config.yaml
num_hidden_layers: 12
num_attention_heads: 2
positions: "rope"
attn_scale: 0.125
tie_word_embeddings: false
init_std_up: 0.047
beta1: 0.95
lr_head: 0.00744
decay_shape: "linear"
final_lr_fraction: 0.0
batch_tokens: 65536
max_steps: 3858
Each number is 128 + 24 x the weight over the matrix's rms, rounded and kept within 0 to 255. Layers, rows and columns count from 0. Numbers have three digits each.

# layer 3 MLP down, 128x320, rms 0.123, rows 40-120, columns 160-239
128100125099088165129135116148144151127081145094114138147125104142104126117152128183105112100154150125133091098154126110084135143115095115104066141148140141104132125142160118120144202096080122144125098123105101162123127146089135140131110132
130152098096139150139113155157129139133111142149108125114134146147091127118127123136156120083123100149133120132108164172167136140086103060138128102136120147086091089166111083110159129141156104132110154132132069132129086095079127112144088106
157120141111118131093137107074164146102132100140134121121096070156166166115097123137132145173136090123147133124158108151136140128119141104136165126145103131100115124147148121118087126116104088163139130127123143154107128104136131127148155148
169121141119148158093098114108125150107114113123128138112130110107146149103184163139119104151132125129098118134156129131091119135156129153117138100127083106108132119177144127160120130148119109143173103117117113138155134119135130133121158130
153153118121104131109091169140136110113135156123140163127136106119147096097136118163160141131130163107140091125085104173133131103168103142116156176156153124104130087144116104123162137130125164165119133155158155133095112142120109130134128131
098131180157149141193151120134131167077071128119097162157132108119104102161121137134124140129141135127102093129111126102143148120144148145076074127150131118136162100115104132148165108092114176150135109157075123112125168123111157138111120143
136115124122129110156137130104133125155111124109139112122145109154131119117130161100138161119117117097146097101128124152156131107142106118102154142120132113109162151126152103138116143118133103146125124144066164155100124130121139148117131133
106099109118120113129107109116099102161137135133133112084152126143102135117068104117120122124152139128102135131108154132111154138139135090136099106115137108102134119116108157116109156127158154151135116133137169129143153125145095112085150096
118128166120101115096150145156105107114153139167128158114099138123090153121145141133115134148132105140112122141101145151120144109133119078147101092109092091102159129121169124139152152165135157161097104129156080115146102117102136111142145112
153138112161166188050124150196151107137153118119131107123154157116139137140132155127116142129115137139154089147100136119128127136137130123151110147133100091150124152107144108112185140154145127164122127161133125166116112122159107101156128128
098124165154214125149173135119111171107123128084134114139181119151107118137106145128144123120112119117143112135115163119154139128116147117183108120131110102104148083128122111129126140136138114108099137125105160123132136129095110140139157149
106116113128117094150171128143144146127104129091129119121125124173107141169134115100117149111106135134128145133122165094155154092137144116106119112152110109130098141096155111158127130121135061134136086090069129115107153125077120147159117123
125144190140110164130126162147123105126139152127152137095187118115089153156138147110096123116101142111186143126133135121143128102136130124125113111157139138121133143124143148119146140140126136131168128124123096122151119131151144080110113169
159132128088117150138119144127115137116121154128111058115099137120123107134142158148151172082139135112132143167128140163132166145109128110115069079136149152130156097118129161078138137127128106139101160101105162138152130170085078102123140135
082142095143123106109156127147113164167139134159117105156095112125167141138129120148133107111127128167127115145129157101141093155132140121124111128118093128103132121121118111149103143144160114126103124097122109134133140100130110111131080147
142118142146187138155127068111110153155116136124144128143163139159155163108149140127126134136148113123167128114141145127135143145163131127174126146139115127142131144115171103088128128086108092135148109108132131130146127132156141136077146120
131084077167130084178138119103142128139147134130130110124088146141125141110109131143124142085109096114131119152123118131170122161157107120159150153116088139170109115092117129159127132145132115118115127135122131142148112108104126129129096109
110113145125156099119122100095153077055108113139131097127139137134095160159128136108198176153117074148166172104143105088124127117132099137140115121146097120167128166099095131110101132170104096129119084162110132128159149161160133153127109168
127129089099106125107109096102096154132157102128112154176142135128089139125139133144084094122137086136087128135084128108165115120105164072105138127143144120173152124127139114119147119109101124152159135125119162120131162116153145123136133121
086122104141075113177136129153109124120139109109146097137142129119119112100165172113115131080137142125097095105147096144169155146161096164121102172138139106076135094107146094108151092073147110157136123094096119120160142099125129134122152122
125130118113120115120115149160138100166119096109165142090151114091146098139165129118172138133116168151101147129128118159111156140149149106084187161190130151092114120115184116146085163137107127132108136168111101100172179093153107122120154126
104141123131099088133094119117088119109128096072102117126142153137090130117170126115126103119145126110145140128159147129157139121128114135160112123118132154102135132114142130105078110110156078112095127163116129119182107117085157097108124115
172136158090125121089120150120125132129104136116111118120157129139129093111132142149114195130127168105127128090147167111137125096121140134139101110146125115128116117108120136130115155146185111135168138111137191127109118131131128168113143132
107082143137132141157103131076149136131138104100136116138125114117124110131156139116125125137120169102064137148153154126136120134122183113078129139177102140110142119127102121132146161129119128127162080172136115119135162153125133110116178109
114142132166102127087115118118144139115104119126122139118138123124128169169167140171118146109098078133140126113127103087155155181050158106130123156193140112139148107106090147156134132110103142097133144072176159168109117106087139105186163131
124139170131123162115145106109148184125119119114118128110133163139135147148163105145127124127139143115090132151124128136121141168139142125142112145115115076087126147128160123147127100140124130122165141082163128116110152102114135106132146136
124095137120103127094129143190174132093155154153160129105126136140122105191120081120167145146125092140160128187140118082102138128194096138113108114104124129164120136161101181131150148145135110111122133138168139131185109146134149168117176098
138123108131136137087105130173099105151140148110105112133160137073159137156138147121142145158131195119116131154119124150110124132181082152175060110139113133112134173137136138091164161164118152128122132155160134115150146131162099122162147112
133151130067124150157084097076157128135122124134158139125144129148115127125182152171131107130116125109096178150105158110143136102128126123106091103092102156119129137102137134138185130092135100140156105142127131124174157114085117134112140064
111106135129107134133103133151137144123174147096111135137143169118133130084142128176107152151148115117143118096132151179140111141163102096075168136149154120157139148117107129113134114086142102091115128136179154105167112113100124120159119096
139135089170117171152198099146134171156118130153164114143109085155121108100151138167098107136122127124103063084097137196150147136096131125086147129163120179101137103144132094093107133175137104111132175055161123139144159142078133189139136160
089142180155202141101084121169111098092110147128139126111143147098151137144155141128188118197124145174180110147090105106137147096141130083119167098121133138140135160125115182118151110144125165108103098153129133116104105138103118137119144089
141139114150124139118111133143108167136092122162112149119105135168168153103146119111108122105163136147125111130115174118084125120131091164120088093139146137104116131119142169085147121152174125181173139151172115092099158148114083058165134109
141157110142111087119133126120162150137130119151121167129130103109117171135141124145120121138120114124140095095131122110107140163129134127147098160144091150124141129134156125143174116120132128102145145141130116136156139089188121122128127148
135145113131131100155143156148164123138099124121139093090138133116124131121118153160120099120113179132142109111111070147111134135156063158127093145132143117101144117138126122141169179088135141151099152143149078132098137103122142141106152113
142158141149080130173091127142147116123147172131098114097139129145082129121118165170131067129128139167126197105126114168118135087119111081132102141124154114162106158128156134145096103163149162145096118126088093107135153169113137125099120103
126122158107147135140132072097101111141116162085146113060141141101142108113144094095157098116134107076134148082097143166139086081190116127137174133122092148120129117087102144150126140103136108111148143107071149127131148129122142121127116089
115124158142125133113136134146141125133118153128118153105133149106137115119121126111119120112146122125168122202124138139111100112158163113085139105111118111124114152136108152120138101123136129124127117119100156099126100136121149106138130113
098140130127114099150148138154151122138125111111128140109132168126135136117140097152153142141146130048124144132123133113131098180134082185086092146119171118078121128111167122157161131094102110096094143153101109127131129131088116100106107098
139139124106104149131129135142141149185116101121151146182094103106072123046129144136075132110126154128120147135128124153160180104111113107129142117115101139090126128140155090107175114104108068120136120096077134142121135126107136158106092158
105115108111083159110114130150156072137127117138110117137118129141153120109123089119106145117119144119132113127111143120120114115108086152162103183137156157143114166108081137146132138174148131157100091129121103115161130114138109137118132126
115168118145136154110125118124143142127128117126112142084126147167100131118130123073117131129114133111110158172103113147159135179169129137101139102175137170157111153129137112116113106089137133174135127142142130167132114161163164166122119135
124112128160150123108122143146148109162154161127149117144133095117149133094147170126128138136122162125136135115160132130053107134078089180128125141129135136142119141098172079180083143136129105091137132140106130176151143155154135118171124153
100108111132166119131119133129143161123073126130143185137107106169137144105154122159102145088159103134119104134103083114137147123114159152077144128128167165152127163131178130146120114113089140143116100103140112143130166106129117132160153142
140078131119111165113099107133105127126123099165120129097109116138154139133146081125103138090106129105099155108162132131143086148137154129191108114133128122103134142144173094163086125109142115112089116097130120127126117130137115121153091096
152141089120129161091156120102147152147127118103156136112127112127104147119134111132153101081127176164130132098126155127132175140188116148119137105150152172099147137137113114114166118145142183130151197123143178121108094135169119117127192121
134146127145164114134142112177132172144131144142128138143115126104084155098132132161116149138117141099074130102102108138100133097139158129111126134176133096139135149140120118109126126105092119107103132105113113131092165136115114104142124124
127129101131121152151134104105092154139143135103105132169148094127106127114128141192083103089151128134085141110122140147139133150094162131108117140159102129135107117157110108148097145103117082134108139121127120115105186107097127141129126121
126144173108112161119057119121131141090122123163121091133159137174125078155125147151117134133123167136118195130128135129071072091133131106138125132145134109168139162091123137149108154158123092120094145121094080181168127121108161111152132113
146108170124094168133155121136134146177125167107097151117116113094144130132129115160138127128133111074186154151102070148144105136158082091160160122167192122130116142168129126160106176119081147098127094129152135185145105111119171139157104130
123127127115110149140112127122111152127101164069107138134145134137123165119111097108160139112116135110130156120105120104119138102122072157136129143108126120113119090149130123135142127137105172142111111093096138114093117099115123142149178172
146151104124111170114107153140154122121085179181122163141117190150160137123127179130127123120115124199125170135138129119120138145077082149134108094153118088154142150123105105119173126139124151141123093121146131105151134113109090114126137138
140126133139167137131104173127128146146097117101172154104125126098114118126122161112124142172126157155143116133143123125090144131141126080091107167104096130088146124163118150117127148130110149129155157126124110103155115109121069153101159128
119167157112111131138122131069141127116129164147100133127162128126112153114137145112143102140161135112157154096110135133109104097124113092133120132134099135166107105146111146107134085175121115113147121112164130088101133165142102096130112103
114123144126144159115089158151124152095117090151145115077132186130132148134077123128182117141127147120091150125135165142100126131131074124184101094163159088114152131118112162147134117081120130083134082144123146071134110126096084140159149097
172109135135150148128129133139129119128121172148112117181119143125126109107124100130129090123158129205147145146119128094131115089097119110137126116136097113165097174110118171098118179130170124124135100140175127094093147129114142123105141086
165116126113148098121170132118079134146145095137088156160165092192116097100133157118088111092168122127085145100157140149151132152101143128121169116160105092185129092118092129126084077061107150123162137116117127150120117118110164138135108129
137129117098091136120085112124137117147135129120110135133131130133142131116117158165108132120117170122097144082136142160132135100141108125118125117124115115140115134110102139101135107080137141108156122173164138132092120114107137122130106132
107098111128153136140098149155144130118136118136132123117091094101132080062102168141111125097098169121135173135125122142099082214125130138091158138123138096112167113106136095087102127070128204113081134156119089150128095132106126136097133139
108146118094105126120124148138113122177109134076113117168177136140096120118100111111142064125115118101114109133125147156116147140144135071079142103088188127090177137142141088135089129150099125120082151115134125124122128133120154149100178183
133080180098169110188132150090122127148155137110128154124079105134108134097121097122111170102084147136141128114122149169141126151145159128097167170104145174125129126056128130166096099090153143104133148095103139126098107120146123157154098106
092130152131164145145111120109125169130168141121139129131140124148136119119142102113158122098146148120153160093147168135127149108130170101126149149126145112140122110095142144112161104130125098107145114126124119131148143093117103141125150078
098103121141125101119102136148113146151108142064128127112112126124131101135142097116103114140090145123121078122142154132096122127141117142108159145108101172147132098119106140100162146134129099079105130136162101089179141140117127096132086124
146107105155117136106122089130177105079178129151123142155098092151142135132122119103149122113136111129131126110115105148147112124136129130128129171113143118145113173116174163110137118082160134189133131105167133132118158118093154075157117116
155144121148131151103102129082130163071156134115060142124158116162121091107145161097125084122118119117130186106169129154109073093091118111150172137101127082120112110085081131124147111129124099160129096121131092113132151111087132086165140132
150156064171147152125132116149219138070128105119144132083124094113124077110169138153122041213087142094137107075171167121125186199161197150105122104177192178079193122173116093082113153144099145136093207101182226152148173146179103131112198180
137131131137127103149100176116142117134088123151128108163142103188109121095156115109100153142133166113140118138130100128087138137185128125160133161170139164146140108109126107151142116120098131122088139102127129143171122143108140130118116144
181132109151129088190110153109110136148097086143126108164151106111156117129093119130111176119085114105096133156118128127120124091140129126179134144087124135105096158071132142143162120126155129132116124160131128139157162106071104129128118063
139140122123084110115085105130132129161126151129157152129144119132097162108162117153135106091163113125103138145121132145141116173112149113156106115096147145122131134090134083122115156120123161114132091094176108124121126080120140116115145151
099157127122118111077122123126114117110113144148117129115144130076119113126140121089136111119123130080141126119108137101156087145104128132187121117094140136150112127113119114142115156155131137118125105149112131113150116155150145106157121131
100123114119138134125152129125116126108116121117125114087130139126109103126128143098135098150106151137114150126099087114123110148147136138154130123170143148142117138154110161148134127107140163151115168196092111109144096183163124157103109127
108115149065105097119121117138156116127085122146112103141088129120100149125090086129132146105117145138169148123140095156092139128159118160146123155089120154136168119091143144098136109135136128105119135130172136096110135134177112149133101151
129122109172123153125130123162172091107129099142149134142169170128126153134124137106149117101100144145157136149158089106122146180121140159119128156115141114135161116100138092184098159137072095104154163156086128081131110121119132141129104169
146163137157119114129115103148135136126139144111131115120134159112140137129098129124120101110142115169138104147111159084104116134105120103129132089125100121133123163128095161129096150152115142159117128186125127130103121133132140113098142153
144155114124093154091118153149119112130135154149128118133105101137094148144083114101157127124118130107101137104145125157161123105126105111136131136121148155157116138106112133117128112135138161127089144135127099135137124143124107138125142144
097135104147158113143155100093090119123163136174145087187124117171153125138173107144137111144141118142144104118087167108158097171134106114107108127128125107123133120160094131129097116133116119142103128130121107162162160107135136102094127124
152120115125109139126131123128116099140144114107116108132102111107129125128127132104125168101109128109109143098125128115109125122099123128137165119146102138148102125126118115166129117138121140114131130151110144096133111086133124143156044193
200160134112123205148146102126085105155113081099089111105126158159136118144102129122155128116110125084106151140089085175110033062122132155120129118095105091133086140100115125149133087128139095139125097150123104121183139109142149146159112089
169157140126134128108103171152122067114127097134148079131149101115103155178136126115152122125119111165141137134132100103148120144149130141149118139116136132150131150129113152121142147169149132140166121100113147135121145142138137144135138089
154115176127105155146118149147150172101102166119085147132148148132135098122104131104107117136133173155120121102131101123110148082103116124142134170119111143125124143177105147096158145121112156135147146135158123083138091110140145143114131136
175107129134168133109116152108122125121108130138130153149129159128098130155122178141156124100144098143130136146077129087105152144111108097164125121138159094134118163107136138144120142143140132135136095152127164112119114125068118142125126107